python train.py --intermediate_size=1280 --qk_norm=true --attn_scale=0.189 --tie_word_embeddings=true --init="normal" --beta1=0.9 --lr_head=0.00997 --batch_tokens=[65536, 131072, 196608] --max_seq_len=256
Each number is 50 + 10 x the weight over its row's rms, rounded and kept within 0 to 99. Layers, rows and columns count from 0. The size before them is the row's rms in percent of the matrix's.

# layer 2 attention key, 320x320, rms 0.0594, rows 0-213, columns 96-127
108:47 50 40 48 48 40 69 50 40 41 62 30 49 36 56 49 43 33 38 40 50 50 42 54 50 53 48 45 50 54 51 36
097:62 49 37 59 53 48 49 47 51 62 58 59 58 57 53 57 70 51 53 64 44 35 47 41 52 31 34 54 31 23 44 75
091:55 60 42 48 51 51 54 49 63 62 52 28 61 60 57 57 42 40 47 49 50 32 35 58 49 33 39 66 43 37 44 50
110:47 49 43 35 34 62 50 51 46 38 45 41 33 46 30 42 64 43 50 60 50 45 47 47 40 57 59 46 55 67 50 50
108:35 60 34 47 46 54 41 36 47 54 50 52 53 46 52 57 62 48 46 80 52 36 47 31 49 50 63 54 54 62 52 51
098:45 62 43 41 47 70 39 50 48 61 57 30 48 53 34 26 69 40 59 64 40 48 56 35 29 49 52 34 51 52 56 55
101:35 47 45 28 55 54 70 64 55 39 52 61 42 48 52 51 73 34 50 58 44 47 55 48 50 55 50 44 45 58 49 54
099:53 36 52 55 45 53 52 47 65 44 46 51 56 58 47 44 54 65 66 56 40 54 70 42 42 26 51 55 46 32 44 61
103:49 29 43 66 50 45 71 40 59 40 51 54 46 39 63 55 49 80 51 38 51 52 41 62 62 48 41 72 34 34 49 59
086:64 47 63 62 51 46 53 45 53 51 33 44 50 32 59 57 23 70 59 47 69 52 46 59 58 41 54 64 45 42 58 56
143:57 47 51 52 52 46 30 47 45 53 70 38 35 71 44 34 47 35 60 42 38 55 59 54 36 49 65 48 40 38 53 54
077:41 42 42 36 55 56 66 63 50 39 63 53 29 46 46 41 58 58 46 47 38 58 40 32 49 57 56 52 57 62 45 46
113:50 59 57 54 57 43 40 61 67 52 37 49 62 41 51 59 44 38 42 79 55 52 57 61 55 27 52 45 63 36 50 52
095:56 53 57 53 43 41 68 43 55 55 53 63 63 59 46 55 43 55 47 47 49 41 40 56 53 50 25 47 54 44 53 51
101:28 62 61 60 43 44 59 42 37 39 46 72 49 67 52 67 52 52 63 61 38 47 61 48 55 60 50 47 50 50 41 76
101:55 49 64 49 55 40 38 54 57 50 33 66 45 45 57 46 48 43 42 43 74 62 49 45 59 54 63 43 56 58 43 38
075:38 46 46 51 44 38 63 52 60 61 54 56 51 46 47 57 60 57 61 66 42 59 52 24 58 60 42 47 49 54 50 40
112:50 56 54 55 55 40 50 50 49 53 50 45 28 55 49 55 51 53 42 38 43 56 62 34 40 46 63 49 41 60 40 55
112:57 49 49 48 46 45 42 56 40 71 48 36 59 34 56 41 32 54 47 50 44 47 37 57 56 32 47 54 55 64 59 50
098:47 55 41 34 49 58 61 50 46 48 59 39 64 51 47 49 45 46 63 44 49 57 61 63 49 42 62 45 53 39 46 54
094:44 53 55 55 49 44 44 45 60 35 56 57 63 71 55 51 47 63 47 54 39 28 59 63 65 49 53 61 35 50 40 60
108:44 44 54 61 53 68 41 47 61 36 57 44 40 54 56 24 45 42 33 64 53 53 51 52 40 56 61 53 58 53 54 47
099:51 61 42 21 46 50 39 51 48 49 47 59 49 49 40 56 48 45 68 72 60 33 46 61 60 58 50 45 56 38 46 62
103:59 53 30 52 46 38 54 42 64 40 66 51 47 50 36 52 40 48 59 50 46 54 61 60 65 33 62 63 51 52 45 54
105:60 53 41 49 46 43 73 34 57 34 61 47 51 54 50 78 55 60 58 49 45 56 58 43 57 35 58 49 52 58 54 53
093:50 55 42 39 40 69 34 69 59 43 52 29 64 50 40 51 50 30 49 52 57 50 43 59 43 45 43 48 59 46 55 50
106:67 38 57 61 41 56 50 42 46 64 44 47 60 24 40 47 49 63 53 53 51 46 30 52 45 48 38 49 47 50 65 34
101:51 50 51 54 58 34 49 41 52 47 51 55 57 58 45 53 61 40 38 52 38 45 63 47 61 72 53 48 32 48 44 60
104:48 50 40 61 52 55 56 57 66 44 50 58 57 53 49 59 34 58 58 61 44 55 62 53 54 44 35 62 47 29 53 67
094:33 59 39 40 45 55 37 49 35 32 55 54 61 39 46 47 77 29 53 54 52 48 50 48 53 61 58 34 61 51 36 76
109:47 47 55 45 52 52 45 61 51 38 62 23 51 62 47 44 69 45 26 33 37 54 42 60 36 46 63 18 41 53 37 45
099:62 61 67 40 50 41 59 43 46 51 63 42 31 46 48 69 67 64 48 62 44 49 44 28 58 49 51 53 41 61 40 72
096:45 34 58 60 53 46 39 63 57 45 45 64 49 57 61 55 55 49 64 53 46 58 66 61 49 41 32 60 50 51 53 52
099:37 48 55 37 47 34 70 44 49 52 50 46 53 53 58 54 43 56 47 41 58 36 35 37 62 46 36 61 54 31 53 49
095:33 31 47 60 50 38 41 60 53 52 41 51 55 42 60 61 40 46 51 42 61 58 48 35 56 53 55 50 51 50 48 42
121:46 61 46 28 36 65 51 53 34 50 58 51 47 48 40 43 57 34 43 47 47 47 50 44 46 38 66 35 53 69 56 42
116:51 63 34 39 55 54 58 41 11 47 52 53 57 56 58 41 43 50 45 51 56 46 51 44 53 59 63 47 60 66 55 37
093:39 68 54 52 58 47 43 67 35 65 53 74 55 43 60 75 65 33 40 49 56 53 42 54 60 37 61 44 54 49 23 58
074:45 63 42 38 59 41 66 58 56 46 51 54 57 55 29 62 71 51 59 44 50 51 56 42 44 49 31 56 51 65 36 46
110:49 69 50 40 37 52 56 58 43 40 70 46 56 70 60 49 62 56 35 45 54 62 41 55 48 42 64 37 49 53 38 51
081:56 48 58 51 47 48 37 59 40 50 53 41 57 50 62 56 38 43 46 44 63 57 40 59 60 49 61 45 59 55 50 44
079:30 40 59 48 57 57 49 49 48 55 46 54 45 56 54 47 57 44 55 59 53 49 66 60 46 48 69 63 44 57 55 52
091:59 57 54 58 52 39 60 43 52 57 41 66 37 46 65 56 37 47 45 64 70 38 48 61 63 53 42 56 49 36 59 61
093:48 46 47 61 37 45 33 52 53 53 46 32 44 42 60 43 36 46 48 55 56 55 48 49 49 62 47 60 50 53 64 46
089:63 45 54 49 50 49 38 58 49 72 43 57 50 56 51 35 46 44 33 65 38 65 50 43 47 37 46 57 59 51 55 45
126:50 36 49 56 46 43 53 42 59 36 39 50 45 39 47 63 41 66 55 61 62 46 55 49 63 47 37 59 47 39 51 55
132:48 53 40 35 47 40 51 43 48 54 24 61 62 45 60 75 55 56 58 64 68 57 51 49 67 39 52 41 52 48 57 54
116:43 54 34 41 49 60 44 58 53 52 70 33 46 45 43 52 78 42 54 51 36 48 49 45 29 43 59 56 48 53 49 56
140:47 43 49 56 54 29 58 36 60 45 38 58 63 36 57 66 53 55 54 56 70 44 56 43 80 51 33 58 40 34 46 62
115:44 52 39 39 46 54 51 46 38 48 51 30 32 53 56 51 60 56 55 70 47 59 45 36 42 48 69 59 49 61 56 38
114:55 41 55 60 49 47 45 51 51 52 57 38 53 61 53 33 61 56 29 43 42 50 44 52 44 53 51 46 31 40 52 37
092:48 49 44 48 67 47 53 58 57 53 55 35 47 45 44 50 52 63 74 50 45 39 67 33 54 45 47 51 54 52 43 46
098:57 42 42 48 43 53 54 37 53 45 55 62 48 45 35 58 50 61 59 44 49 55 38 44 59 45 35 66 37 74 50 50
112:47 54 47 55 67 56 40 60 47 48 43 46 66 35 50 64 44 39 40 54 55 54 58 44 52 45 49 48 62 45 64 59
124:44 54 53 43 64 52 59 45 53 53 53 40 52 53 53 35 55 54 45 44 49 37 49 42 44 74 50 52 47 46 49 42
115:35 60 49 44 52 46 55 32 33 51 52 60 42 47 46 51 44 57 78 49 58 49 58 47 58 57 56 45 63 53 43 61
098:37 55 36 38 70 47 57 43 46 42 66 40 31 49 44 48 77 48 40 47 47 34 55 33 56 73 60 38 35 57 42 57
099:53 44 50 40 54 57 50 49 54 53 49 51 50 67 46 53 41 58 37 64 45 53 60 69 60 32 53 47 44 51 67 51
105:52 57 46 67 54 31 18 56 49 44 31 65 60 52 52 53 51 41 35 49 52 46 51 55 65 68 53 50 51 50 33 45
079:53 63 49 36 47 58 42 57 29 46 55 42 46 52 43 58 54 42 59 34 49 39 47 56 40 56 57 35 51 48 38 56
098:53 37 49 68 44 44 52 43 34 45 33 55 55 54 36 64 60 44 50 40 53 43 46 53 41 50 55 35 38 48 60 59
102:58 50 53 63 37 50 33 68 38 68 40 59 62 35 61 46 47 54 52 51 51 58 35 47 40 55 47 50 53 56 61 42
111:39 45 59 63 51 42 40 39 58 44 38 65 50 46 53 51 35 49 49 80 60 33 63 60 57 39 52 66 61 47 63 59
104:57 40 58 48 42 58 38 54 44 46 53 47 60 44 54 40 49 62 50 28 42 61 42 45 43 41 43 50 50 45 66 54
057:46 63 40 64 49 45 48 41 22 52 39 59 62 50 60 53 56 51 41 59 54 52 49 64 48 60 58 55 40 47 54 55
055:58 33 60 50 59 53 49 48 67 45 57 52 42 56 34 32 59 49 60 40 41 43 56 38 50 32 40 47 53 31 48 58
077:34 42 60 49 44 60 41 45 67 50 40 49 55 47 53 61 67 50 42 64 60 55 60 29 64 46 56 42 58 60 41 41
136:43 49 42 59 56 46 65 43 48 46 36 67 50 36 69 49 57 57 49 65 74 54 54 35 69 53 63 46 53 58 51 49
089:58 44 50 63 71 38 55 39 45 48 41 58 44 47 55 45 24 47 59 50 63 40 58 46 60 59 82 44 51 62 65 23
119:45 54 55 40 52 60 45 59 59 51 42 56 59 45 65 56 72 53 38 64 69 56 59 45 55 63 39 37 45 66 33 56
114:49 42 47 55 48 45 62 44 50 41 24 48 43 49 62 52 40 55 43 60 73 60 52 47 69 47 43 51 55 53 56 57
098:32 51 46 49 50 59 52 52 41 31 57 54 52 39 53 55 52 62 43 60 61 54 56 39 52 66 49 43 52 70 55 59
103:61 54 53 41 42 57 44 59 54 38 68 42 42 56 43 46 67 55 42 41 38 52 34 71 34 37 41 43 46 47 53 46
118:44 42 48 48 40 50 49 44 50 40 32 63 42 52 52 49 50 53 60 74 66 51 55 38 71 48 65 51 65 54 55 49
071:42 53 59 33 51 44 46 62 39 74 65 42 63 50 42 54 50 50 54 39 31 47 46 59 36 47 36 32 44 62 59 58
093:45 61 46 41 50 46 52 42 47 56 68 39 39 58 53 46 46 45 60 36 38 40 59 61 42 47 38 47 46 42 50 44
095:48 43 54 49 50 42 38 49 48 40 25 51 32 54 56 47 57 55 46 74 74 54 32 46 60 53 53 44 62 57 46 53
105:51 42 56 55 50 60 54 51 55 54 66 36 48 50 47 41 60 60 54 34 24 47 44 60 29 50 38 54 53 47 56 49
086:58 53 47 64 70 57 54 48 44 52 57 35 42 47 60 46 55 36 42 33 38 49 41 52 50 54 42 42 55 42 61 35
077:55 72 49 40 53 55 50 48 34 64 25 46 49 38 55 48 74 36 46 56 37 35 51 54 51 59 40 49 56 33 44 65
075:45 61 46 63 56 56 38 61 49 63 71 63 32 50 35 41 32 58 40 43 53 39 47 50 61 42 71 66 59 41 44 33
078:57 62 30 45 48 49 49 25 44 50 47 42 65 49 51 61 56 35 54 53 42 48 58 52 48 37 45 61 48 53 55 54
076:50 68 31 44 54 58 70 35 51 43 43 41 60 38 63 37 38 64 57 56 57 35 42 47 49 65 55 44 41 46 71 49
070:48 48 49 74 66 53 53 50 37 46 65 43 48 50 47 54 39 67 55 49 46 48 60 39 57 45 53 36 59 52 56 41
091:62 53 34 66 72 40 50 36 65 54 61 56 63 37 69 50 48 35 59 48 50 53 66 42 45 69 64 63 41 47 31 36
088:26 47 44 56 48 69 63 68 55 49 36 43 66 53 50 62 65 48 40 54 63 60 43 53 40 43 63 54 44 53 56 45
080:38 50 60 41 53 32 44 52 46 44 53 54 39 46 48 39 40 62 69 61 48 52 54 19 60 68 44 45 50 53 71 62
075:42 57 67 66 45 55 58 56 44 44 40 53 43 61 63 48 38 38 53 59 45 61 37 42 51 58 58 54 44 53 56 60
073:58 55 40 59 38 59 43 67 57 43 42 49 43 56 50 34 52 49 42 50 51 54 39 58 59 47 42 55 53 45 57 57
082:51 56 31 62 38 47 28 41 65 57 67 68 55 47 42 55 56 31 33 47 48 55 50 55 54 46 66 54 61 36 50 45
089:36 41 43 50 65 48 58 51 39 59 62 64 62 50 35 68 53 66 58 38 48 60 64 50 56 61 45 49 46 49 61 46
072:72 44 59 44 56 37 29 38 37 44 53 48 41 62 42 62 52 56 56 52 57 58 48 66 44 58 56 45 41 46 57 69
074:58 44 62 54 56 38 52 56 54 56 41 57 44 60 58 31 54 58 46 43 50 61 45 42 52 55 57 51 45 36 54 41
081:36 52 46 37 45 67 60 39 63 53 40 37 38 55 45 58 62 62 46 41 51 43 47 55 48 38 36 54 62 47 46 45
081:54 54 45 72 52 54 64 48 38 52 55 51 47 43 36 43 46 58 55 47 42 62 46 60 52 65 53 58 43 47 53 54
072:46 31 56 41 23 28 46 54 61 49 39 46 49 49 58 45 52 56 46 45 42 60 52 49 51 43 40 64 50 59 51 43
306:45 52 46 52 52 40 52 38 52 44 28 63 48 44 64 56 40 50 48 65 78 53 59 42 72 48 52 56 55 48 43 51
178:62 41 53 47 39 53 47 55 55 56 69 37 46 62 38 45 40 50 56 33 25 40 40 64 33 46 38 55 50 40 54 50
141:55 46 63 62 51 54 38 63 56 58 75 36 53 59 36 40 44 52 46 38 26 45 41 64 32 47 43 48 43 49 53 46
091:46 38 45 25 41 51 60 36 47 44 53 50 42 49 54 62 48 64 44 68 58 69 52 42 60 50 54 57 56 54 45 42
112:68 42 60 45 61 50 54 57 46 54 56 30 41 60 41 42 31 50 46 26 35 45 49 72 48 43 31 52 53 38 70 50
069:60 60 66 56 57 65 51 54 49 48 43 53 62 45 43 55 57 37 45 50 69 49 47 45 47 57 43 48 59 46 56 52
078:40 51 58 50 55 74 42 42 53 54 55 28 45 79 46 52 48 43 36 31 43 54 53 68 37 41 38 58 39 40 38 63
098:44 57 45 66 58 43 56 39 50 57 23 60 51 43 88 43 47 41 45 66 70 46 66 40 65 56 62 43 48 58 44 49
074:41 46 58 37 46 70 41 74 59 56 47 57 51 61 48 47 57 50 38 39 47 59 45 52 51 50 60 39 47 52 30 38
081:50 61 36 75 78 52 55 34 48 60 47 49 51 37 64 42 45 32 55 40 70 53 67 42 59 49 61 58 52 43 45 36
135:55 45 45 45 59 33 59 43 45 47 30 56 57 42 64 56 51 47 61 75 73 41 59 31 69 54 58 56 62 56 50 49
072:38 33 54 42 52 53 37 57 40 51 73 64 45 58 47 50 34 55 40 43 35 71 32 65 48 56 54 34 57 61 74 43
080:63 51 44 51 50 41 51 55 54 48 28 39 54 42 67 51 29 51 65 58 81 54 68 36 68 56 54 56 56 43 42 50
089:52 52 52 61 60 48 35 76 51 60 59 56 42 42 39 38 43 39 49 39 27 54 28 44 37 59 52 31 54 44 73 46
073:75 35 44 29 40 42 39 60 52 39 40 58 69 63 49 73 39 39 42 37 42 57 47 63 31 49 41 53 52 48 27 53
085:55 50 67 63 46 39 49 63 53 52 53 73 43 51 56 55 62 53 40 57 52 49 52 60 50 33 47 45 47 49 50 44
073:45 59 39 46 28 65 50 52 60 52 19 36 55 56 54 48 56 49 55 59 54 44 42 57 46 39 58 56 59 49 49 50
084:62 60 44 58 44 57 37 42 42 56 41 53 46 59 51 64 43 42 50 36 51 54 66 45 51 64 52 66 47 46 43 66
080:58 58 62 35 60 69 41 46 48 48 48 40 58 56 45 51 60 24 27 48 59 53 49 47 35 69 56 37 56 39 33 42
084:27 58 19 46 46 62 56 33 44 48 42 28 47 58 44 67 56 45 59 52 57 40 62 59 47 45 54 66 45 57 27 57
079:45 30 50 70 58 52 59 61 32 70 54 57 44 48 59 46 63 64 68 56 35 53 54 60 53 37 38 49 55 41 51 47
082:46 30 40 65 66 49 53 61 51 46 71 71 39 32 30 44 31 40 51 49 52 51 48 64 52 62 63 36 61 49 53 42
077:64 49 62 51 53 59 34 53 54 56 48 53 49 56 30 57 55 47 34 43 55 50 40 45 46 45 60 48 60 63 39 57
080:52 64 50 51 47 55 55 32 51 53 43 49 55 47 32 53 56 46 50 52 42 28 73 37 53 60 61 61 53 41 18 47
077:58 45 42 68 39 45 61 64 48 58 39 53 48 39 40 33 27 54 47 43 44 61 37 54 43 40 58 48 42 46 66 49
076:35 48 60 60 62 51 34 53 45 55 56 45 30 62 35 59 69 39 43 49 40 42 56 49 53 44 56 44 66 46 43 30
079:35 55 40 40 56 47 53 36 53 54 37 48 51 41 58 74 71 37 54 50 49 38 60 54 44 67 33 51 52 57 40 56
081:42 60 48 41 49 46 50 73 63 62 47 53 47 44 38 32 64 51 44 46 45 42 50 61 52 44 44 52 45 43 34 64
074:55 49 27 52 39 39 60 25 36 31 62 52 38 54 47 59 55 39 64 53 38 51 50 53 59 43 63 72 48 57 31 44
070:33 42 47 49 57 32 38 40 49 37 67 51 57 61 46 59 39 64 58 62 50 50 47 56 50 34 61 57 48 62 32 49
077:44 59 41 33 61 59 46 64 47 63 47 44 64 59 41 57 52 57 47 37 50 51 31 68 52 32 37 55 60 46 65 54
076:42 67 30 44 57 44 47 58 32 49 50 60 43 51 37 66 60 58 51 60 45 48 41 52 55 45 49 54 60 54 47 38
244:39 44 53 57 48 40 58 42 56 42 39 72 51 49 53 61 52 49 49 71 69 53 62 33 62 53 45 53 46 48 36 51
139:42 54 51 41 41 48 46 50 51 43 35 58 49 49 59 49 59 50 62 53 71 43 35 31 52 56 52 42 59 64 43 47
156:52 54 48 45 39 69 48 51 54 52 62 34 53 55 30 30 57 41 52 45 28 46 46 57 37 48 57 46 33 51 56 52
102:51 50 61 55 42 37 22 55 55 47 35 58 45 64 50 55 39 51 42 59 55 60 47 64 55 48 38 38 48 41 46 48
109:61 53 54 48 51 57 20 65 68 60 69 34 49 61 48 41 50 48 49 33 17 55 35 65 22 37 39 39 38 49 57 42
108:50 53 55 42 49 75 45 59 58 50 64 33 59 49 36 64 71 49 52 45 22 54 41 54 12 35 45 46 38 56 56 44
133:56 49 40 39 38 63 46 56 52 48 66 48 46 44 38 44 48 43 48 45 26 46 49 61 20 51 59 54 54 54 51 58
116:50 55 52 42 49 65 37 60 50 43 64 29 48 57 30 59 51 54 48 47 25 54 61 58 18 49 50 45 35 52 44 48
101:46 47 35 44 57 53 46 51 36 40 70 49 32 49 56 63 61 48 59 48 62 57 57 37 51 56 54 58 54 53 61 55
077:47 47 51 47 49 37 44 61 58 55 67 57 57 66 37 66 65 65 59 53 30 55 57 40 27 45 43 53 53 45 44 46
096:64 40 40 78 53 34 57 38 53 48 45 58 40 37 65 55 35 52 44 60 74 51 47 50 83 52 52 61 47 45 45 41
081:64 55 55 48 55 67 42 69 61 64 62 38 63 71 53 53 53 57 55 41 27 42 54 46 33 49 52 47 55 57 56 43
097:40 40 64 45 44 39 56 42 47 72 27 56 55 65 51 58 59 65 59 58 64 58 54 34 61 44 64 55 53 50 50 41
093:42 48 46 73 56 54 58 58 43 50 71 42 50 29 46 49 45 56 70 49 50 51 39 56 33 49 44 54 55 35 59 50
077:40 59 49 36 59 32 62 49 35 65 43 45 66 60 58 46 53 56 57 52 48 45 52 33 48 53 56 58 55 44 55 46
090:46 57 43 43 47 44 48 54 44 44 50 62 40 67 49 47 47 47 37 58 70 47 55 54 68 52 48 55 51 37 44 54
089:53 49 62 37 32 62 39 60 51 37 61 50 46 51 37 50 52 75 24 37 52 69 48 51 58 36 59 36 44 51 59 55
088:28 57 58 34 51 56 41 58 53 42 40 57 56 48 45 57 58 39 47 53 67 39 58 45 67 52 46 44 56 57 45 48
084:67 53 64 49 67 32 50 57 62 63 53 50 42 68 53 46 54 53 50 60 51 61 44 29 56 34 55 57 46 58 40 49
084:59 49 58 35 45 39 51 45 40 51 40 58 43 60 66 61 54 56 46 53 48 33 49 50 45 61 57 48 47 62 73 51
081:51 55 44 57 31 33 60 58 56 56 50 68 54 42 59 46 39 43 47 53 50 55 48 58 52 44 41 35 53 56 39 57
084:52 52 34 47 56 42 46 47 45 55 32 37 49 38 47 65 51 53 50 58 54 48 59 55 48 36 52 71 32 64 52 52
092:44 54 55 50 44 41 45 44 63 55 51 45 28 34 63 63 47 38 44 40 46 48 48 56 51 55 47 38 57 59 70 69
075:66 57 36 50 44 48 46 52 49 55 52 37 53 50 49 41 46 58 40 32 39 45 50 57 49 43 58 52 44 55 41 66
084:48 46 67 50 58 57 45 61 58 53 41 62 43 51 45 68 55 46 52 53 57 50 50 52 56 41 35 54 50 58 56 53
086:60 52 62 51 40 41 42 53 57 42 39 54 58 47 43 45 50 42 55 58 55 48 43 65 44 60 49 50 38 50 43 54
089:48 58 47 70 36 43 39 43 42 40 43 55 20 48 64 41 44 46 47 48 46 49 63 50 46 53 57 54 62 46 49 41
083:50 63 43 44 53 56 62 53 42 43 65 38 38 47 41 51 65 63 34 38 54 54 52 54 56 51 59 74 43 55 59 37
090:38 56 63 45 41 39 43 62 53 51 48 53 53 41 40 21 73 44 46 52 37 69 41 50 48 47 62 42 51 42 51 57
090:46 41 32 45 45 33 42 54 60 46 68 57 48 60 47 36 38 55 49 51 42 63 39 68 54 41 59 63 59 33 36 49
084:39 42 53 42 42 58 48 46 51 48 56 67 50 65 56 40 62 52 51 60 45 50 44 33 45 40 54 45 57 48 42 57
082:28 49 64 33 54 70 46 57 50 59 41 41 35 57 55 62 39 45 53 55 55 51 59 47 49 52 51 40 56 56 69 38
077:49 39 54 33 45 57 39 69 44 71 49 65 53 50 43 60 59 28 55 55 42 61 63 47 30 42 53 55 47 74 39 45
109:35 51 52 44 33 63 57 52 29 50 54 61 42 54 51 30 64 55 51 53 44 51 48 59 42 43 65 35 58 62 73 25
094:44 43 48 53 59 41 63 48 53 41 54 68 50 42 51 55 52 45 27 58 64 58 61 49 71 43 54 72 59 55 39 52
114:59 50 52 34 46 59 41 71 67 62 68 36 56 67 35 39 58 52 58 32 20 63 49 65 16 37 45 54 39 39 51 46
082:50 53 35 42 53 43 66 40 48 39 59 55 60 43 51 63 70 48 63 69 55 54 53 35 62 46 44 46 40 58 44 49
098:39 39 65 45 63 47 61 35 51 33 50 52 58 44 60 73 63 61 38 48 70 62 63 43 70 57 40 58 45 54 49 36
081:56 59 69 36 53 59 43 56 45 44 58 39 68 53 42 51 66 69 46 48 18 65 61 49 28 42 50 52 36 52 44 49
082:59 53 44 40 50 45 52 63 41 61 26 46 62 50 57 63 49 42 67 46 45 45 43 41 47 46 40 45 38 54 42 60
085:66 54 40 60 63 47 41 50 41 55 65 54 47 61 64 54 41 62 45 54 44 32 49 59 50 54 30 46 37 52 42 54
138:43 47 45 53 52 35 57 39 40 50 25 68 53 43 61 45 52 64 61 67 81 44 39 32 81 53 45 46 60 40 51 37
076:50 45 48 58 43 41 48 48 60 59 69 57 58 51 33 62 52 38 42 34 37 37 62 55 42 40 38 61 40 48 59 49
119:45 37 46 67 53 46 52 49 47 46 34 67 65 46 69 54 40 61 52 62 80 46 48 38 73 40 51 48 52 51 44 42
087:33 55 47 46 58 47 48 46 50 39 50 46 48 50 60 28 51 56 57 52 68 48 42 49 61 43 42 49 49 51 34 43
096:57 53 48 66 39 56 36 47 48 56 49 43 48 55 39 46 55 43 62 31 21 25 48 48 29 53 42 43 52 47 54 50
099:50 50 57 59 52 42 46 64 64 51 41 58 48 50 55 59 45 53 50 52 71 45 54 53 72 41 49 52 45 56 67 32
080:49 57 47 60 51 41 58 34 35 54 51 35 52 34 38 48 45 46 47 45 62 46 45 65 60 54 59 44 59 31 38 35
097:63 58 60 48 44 58 39 48 66 70 30 72 40 59 47 50 42 34 56 37 37 40 27 29 40 57 47 53 48 36 45 54
092:54 51 54 52 64 53 56 44 36 45 57 30 52 43 58 58 30 42 54 36 43 47 55 53 41 60 48 43 47 44 68 61
084:44 44 42 43 52 32 57 52 40 57 59 49 56 42 60 48 41 42 50 40 51 47 54 56 61 53 53 43 39 45 64 42
082:47 46 41 35 54 44 28 60 58 63 55 39 48 48 42 49 48 51 32 44 47 54 38 43 43 39 37 40 65 48 38 36
089:61 60 43 50 56 63 39 43 53 37 56 43 47 64 49 56 56 70 33 56 41 59 51 52 42 51 57 30 47 58 42 39
091:56 54 75 64 63 62 43 55 47 48 75 45 56 38 40 63 61 52 49 52 50 51 67 49 52 39 47 56 54 54 52 58
085:43 43 51 42 67 46 42 54 55 69 40 34 30 52 51 66 42 50 49 59 55 37 50 41 45 47 46 70 57 58 46 54
088:42 43 52 39 51 61 42 69 45 49 61 34 52 47 59 53 50 44 25 40 36 44 50 39 44 38 60 38 57 62 42 77
075:31 47 51 60 41 53 56 36 53 65 45 59 47 52 58 72 58 40 62 47 45 42 56 59 54 62 34 53 47 29 52 42
090:34 65 49 47 50 35 53 58 51 39 47 71 55 35 55 59 47 49 40 71 51 46 47 43 48 40 50 40 54 47 34 75
076:51 56 53 47 45 62 38 43 53 35 42 44 61 40 44 49 45 56 57 42 44 45 27 55 53 43 51 42 55 61 54 50
086:61 42 35 62 50 58 52 43 37 52 54 47 39 34 53 52 40 24 66 58 45 44 49 45 59 55 38 44 39 44 47 64
091:34 59 65 51 43 61 50 50 62 32 57 64 42 49 43 54 38 39 50 62 53 47 51 36 55 45 32 47 59 54 45 55
082:47 43 67 52 56 31 45 64 28 54 55 48 45 40 57 55 62 42 47 40 40 45 46 46 35 34 50 29 39 42 62 61
082:60 41 48 36 54 64 50 50 55 36 62 31 50 53 38 31 51 57 45 56 50 53 41 67 58 47 54 44 52 52 49 65
093:49 51 65 38 34 72 48 53 59 41 50 53 57 53 52 64 55 70 35 46 58 37 56 64 50 42 61 37 40 59 47 68
093:77 64 44 54 44 62 47 43 66 48 50 44 59 55 41 48 43 56 59 43 53 41 53 47 55 56 42 50 58 06 46 44
106:52 40 65 62 33 66 47 52 50 27 49 55 42 57 46 42 47 49 55 49 49 50 54 52 41 34 45 45 40 36 56 37
088:39 47 51 38 64 59 52 69 67 49 40 57 62 40 54 68 49 56 62 49 43 65 42 49 59 33 54 87 36 44 55 43
098:51 48 32 39 59 48 53 49 62 46 53 52 50 31 58 48 51 58 48 50 50 53 36 39 62 38 43 68 51 38 47 68
086:54 52 53 53 57 64 49 66 61 36 51 64 42 47 45 44 47 38 59 36 45 66 55 46 43 41 48 80 40 46 44 27
103:51 42 46 57 45 57 56 42 41 61 50 60 51 47 50 59 46 51 63 40 46 55 51 39 54 58 44 43 54 65 59 50
086:50 61 53 43 54 60 45 60 65 42 53 75 43 42 53 45 40 61 35 51 47 63 43 44 59 47 68 45 28 60 36 54
101:34 53 46 62 48 61 55 36 37 57 46 53 58 46 44 59 42 67 55 67 56 51 46 39 49 42 33 29 50 71 52 71
092:62 56 45 46 52 46 55 35 35 49 43 39 61 59 49 48 34 45 44 69 61 42 32 51 59 55 52 42 60 53 54 55
085:45 55 61 45 56 47 65 36 18 49 53 54 65 66 65 43 48 38 52 58 67 57 47 52 46 61 61 53 58 57 37 42
111:53 55 55 37 49 76 57 49 53 40 60 45 51 56 44 45 57 50 43 43 51 51 40 44 53 49 65 27 54 71 57 39
107:50 45 45 37 51 74 55 51 52 45 62 57 42 45 50 34 59 62 48 46 36 54 35 34 50 56 51 47 53 51 47 42
094:58 52 46 53 43 38 45 64 50 57 73 57 54 60 37 54 67 49 64 51 32 66 51 31 47 44 39 49 48 42 49 42
109:49 72 32 33 52 58 58 39 47 35 37 45 44 44 59 64 35 49 34 50 67 44 55 58 58 45 48 67 56 63 46 43
086:42 58 59 54 59 50 42 41 45 50 32 48 73 60 54 62 36 43 36 57 73 54 63 68 53 48 55 68 49 53 38 51
108:45 52 51 38 64 60 67 40 32 51 23 62 55 55 52 43 41 47 64 53 43 58 44 63 38 65 61 47 53 48 57 66
133:57 39 37 67 47 30 60 35 53 53 36 80 52 28 52 56 37 53 48 53 59 46 61 61 68 44 41 48 41 43 46 56
097:37 53 46 46 47 35 54 35 54 32 48 54 31 31 46 50 70 55 40 58 55 52 53 37 63 46 57 65 44 47 32 59
110:33 48 58 43 57 59 66 45 48 68 37 71 53 35 40 58 69 46 47 63 64 59 50 51 64 53 58 38 40 46 46 46
096:45 36 41 61 51 50 45 55 46 62 29 67 68 39 48 69 30 60 63 55 62 45 42 40 52 39 48 52 66 53 60 46
095:40 62 58 65 50 52 60 57 54 55 64 56 39 48 58 54 52 40 48 32 49 38 66 52 49 34 38 53 52 53 58 33
082:41 44 35 44 52 58 49 43 53 34 44 58 51 45 49 48 47 67 64 56 56 37 29 48 54 62 37 36 39 44 48 55